Part of a small language model's weights.
Architecture: RMSNorm before each block, rotary positions, no biases in attention or MLP, normalized queries and keys.
Training: a variant of Adam for these matrices, 114M tokens, 6959 steps.
Each number is 128 + 32 x the weight over its row's rms, rounded and kept within 0 to 255. Layers, rows and columns count from 0. Numbers have three digits each. The size before them is the row's rms in percent of the matrix's.

# layer 10 MLP down (transposed), 1024x128, rms 0.103, rows 411-432, columns 0-63
102:112089145210103119079133136132141159183106156150111122106177086101109136072096138107112157101095176100163088159159151118135181153133172091129106112099118128097133085144101158169140193153076188
105:175167116136110114117071165113157063106058173176164060079131182136122135143111092167141143120175099139139182111143113109152148095109095087083091128116069128140114080175136121154156104199171079
117:104108166167102106102108123145123088124126144113093126173111166132133137122180166119111085133087152191128084136177173184212165107088135053114115123136133155192106162073163138180143167137100135
091:147112151109129170188160117161125203131143102112187121158147118176095147105132143118181180062108132090159147152156177092047115104107148064146167095093149123107133103165111151147176126205137163
086:128211132107192121184067083107171140159081082149180129137158105138096079113133106116078095115157122188148148090133144187114093159120156139103093103112092134127133124109129070091165132175187115
091:101143116149141172117121181145155134145142187116121167129085064079124113094123133092134125115132154123150222148156190137171111124148122120124086169121097122125065126099111183060137100104159106
086:107163137154104162084086123159146119206118156170117148111157100137139163104173086070177125086105098117110147121142178151201113083113121125131110128177119079096155101105144178067163192088128111
118:174157170143149140079094136108092100145161223100138130151122141146168120139070102144068101124145154126116148117083175137098155097120144106189066100175161155134150120140161178220176153158184140
015:131084148161146101126156129111128121100116132118099109107098168121177139097160093176118139099137159116161068079114114114092148166218110193143150184143134155114165130126132068122112183171107130
105:084084104133179152128098081162153118147084119121142135110097070127114137128094114117161124100106097066153115143093135109205111186152132060117148142115082121160104116155114095082088101066132151
109:109135146110120153101104157150112098164171113128124158181095131185073099089077146067141122124104114131118115113113145131133115135126117118170195100100107184209146124136086109134088193166107157
034:166118094101135119144174153143114153129167185108060139124120078105105139154157163115144089130145077120131118161144117069145125144098139146127157069116098118079144145147093123136158185154168143
089:154107106146110095112104106137135110132134138173135114139101147121139079095114050147120156099136153130106083161060182172142113137123099072133085137181139070181118193179088035135128062131159131
129:134108151123167106161147149187152120094118113154168146137119158141109152104172121150124126091095171199099166091141130099075149146129083103111143073079136121140095098134141164169215165103121137
110:131097165132149167117187112096168150124120096120117202165130119150160118129103122119124120127172118126111098152172160152099129100140114151186153107111116166107097151097120113097135000105079094
095:163127096123150158129151107056092128179189190097124109108193107119153140098141102054146102146137126096137142163065126106144129154115120156181096144122069088089135126171087084096092120159101127
102:157067100103118099070139127109116104137136121128098136108167125137159168153104074101140127142145096092147136177145115112100141136113177168158094145141150099106093115074115153086139153182136107
108:144090084149084114091128153142145116167147079135103167089151131204121103142169142211123127100089149091113120093118157103172167116133136072136113205106132058074152107145109151143098083171106096
108:158077118081118127148118152162170047171125119114102152153129131049111163132091112149119110091114093103190135122145091069092161126146144080096128117054102133147103139153119170082111095114171155
100:176123143168186138160127127143152194149145180076142163137098099163162150070149141100084167114136103125136072128145165124183113175135038147134100166138129173146113124160112103080140127162154119
081:079084123150097113107162166119099113118078144130127114132131115067125148183078117134110080133105159122112151178143166150177132189086146118164107075100109150117159192204163148075103168139158167
106:124085127124193132173124079133136102087121196102138078115128133111130115114144115112141092122071082158111143115095075134074114138162181093118125127114154078182117107117186104127099196185085117
# layer 10 MLP up, 1024x128, rms 0.103, rows 412-432, columns 0-63
104:117091117114106140153129170155141157163175069114139164177108117177121128149108132137070170149120117103134053090101114145097163164177078133134162114165135096174112173105123112105165131132122162
108:115100162115118114140083148158085101094088132142149144090147129107154143105153139129125135167171141138160161108142164099159165100129144086151215117114066156147115131103135118140146183115145200
098:130142163118096058176136060107065133125093158130097117144153148109140159125076125157079063184102098147117139104131100140164145086118171121085072131115090142181081164141121094117141118089156110
096:094130123114091187133156117119085134102163153131081142111135186094193182135119170118141148101097218149104108140110108138066121139147156148151153167089154172071112161165127085118090141102152210
095:108083085151122115155145156181159171082102058112130102104102129127161101176133157178153131121138104114115061100106136131106154088136182117140183101140151166116121142139132110209100098087153127
095:136128176094133181142161152160114171024148040103139137085101154124161122127111166151113136132112095087113136107117106174102121182214108179164195098139126107101066094107144087144130164136131117
111:159133099160108116131151115146170113166127124098106165049107131110146143163083099149160150145112141121133071079145060210098203156187126172131148139122126135182108084061124124142110158071086151
032:116072147109096207145113152180117124091075109163162126132174168123124151177133089140140085111164144137123125113102124183132155104138087129107100117123114170172091081115139103150118210123123124
102:196149138139127118112179159126137151128114066152157179121191129112115147218111137129137136126055133160071119131127169172055131098091077153098164192157138111154073094052133163145137164121110144
105:110123122095105144144131189108069163121119113113130099059196141134123155155089108199148122118160131156103123111105091124158155105163117130179147142134131149118137065123101130169101195095130160
045:149097159095068130170117113156108149026072098150191132095129146095158169154106147177106132126146122147069089090149098187091187140142095141153116137128086124152097095109134114134143144101113198
098:124121101135106160153162118189094094095111160151157103150175129162139100143156151212115082131125098172148203090148112159131125101127117101113119166145134149130097083082145116166090099089118148
108:164063143105135114132053150154143182131108131125122158135167097122166126170119114151118133125133136101110161126109163207161180129131103158109139189140138145115126153160166147164096112150193219
106:117077119089137158157119126168124106092080088184112093117112195159144096184086105128135099160099159191161083064098089129040192128097117153091128119171132133132167148161096130199100140124081119
098:139095191144128061152186101175138158079080132159208141119134155137142108141119154225131156109179134115132113077156145156092127146127099134160114127157174194172129127166139155196099158117112144
100:104095123146191094154136112120179110083152129163155136112083149084125174135141134195093105170111153146071105089088118123128142095127085123131090162199173126176154133136133121138182153076142121
111:077107112062121136178153127177125152072128114157140145131136124142165103117122100132125105166155203126116123148130113113092169112160144140158148124141154127093130183070126155121098136118173116
106:096144199126149118157114131097083128053169089161112104112156114119130156130089153099130136091092087148176155115120148115119197159160157117129146129134086139125131134071104073200079168153140101
105:071114153131128108128089134144069105123031135165155118091172213133099119182097114106116074165095163148117120068116130118117132138127084178099177136082110140111146113147107128189125142134115179
091:099132079100139105153131066151159167057145068110137110163138160118100115092183153143159117106150121185082143088216147169113129136141127105033171222123088141119128060109165104159099138088088152
101:104105104133129139156104062115087128096115080127091097154149203163151160117125129141082097108183107153139122104104069111102162109162187212097114119119084153135121132156152107117094146146121097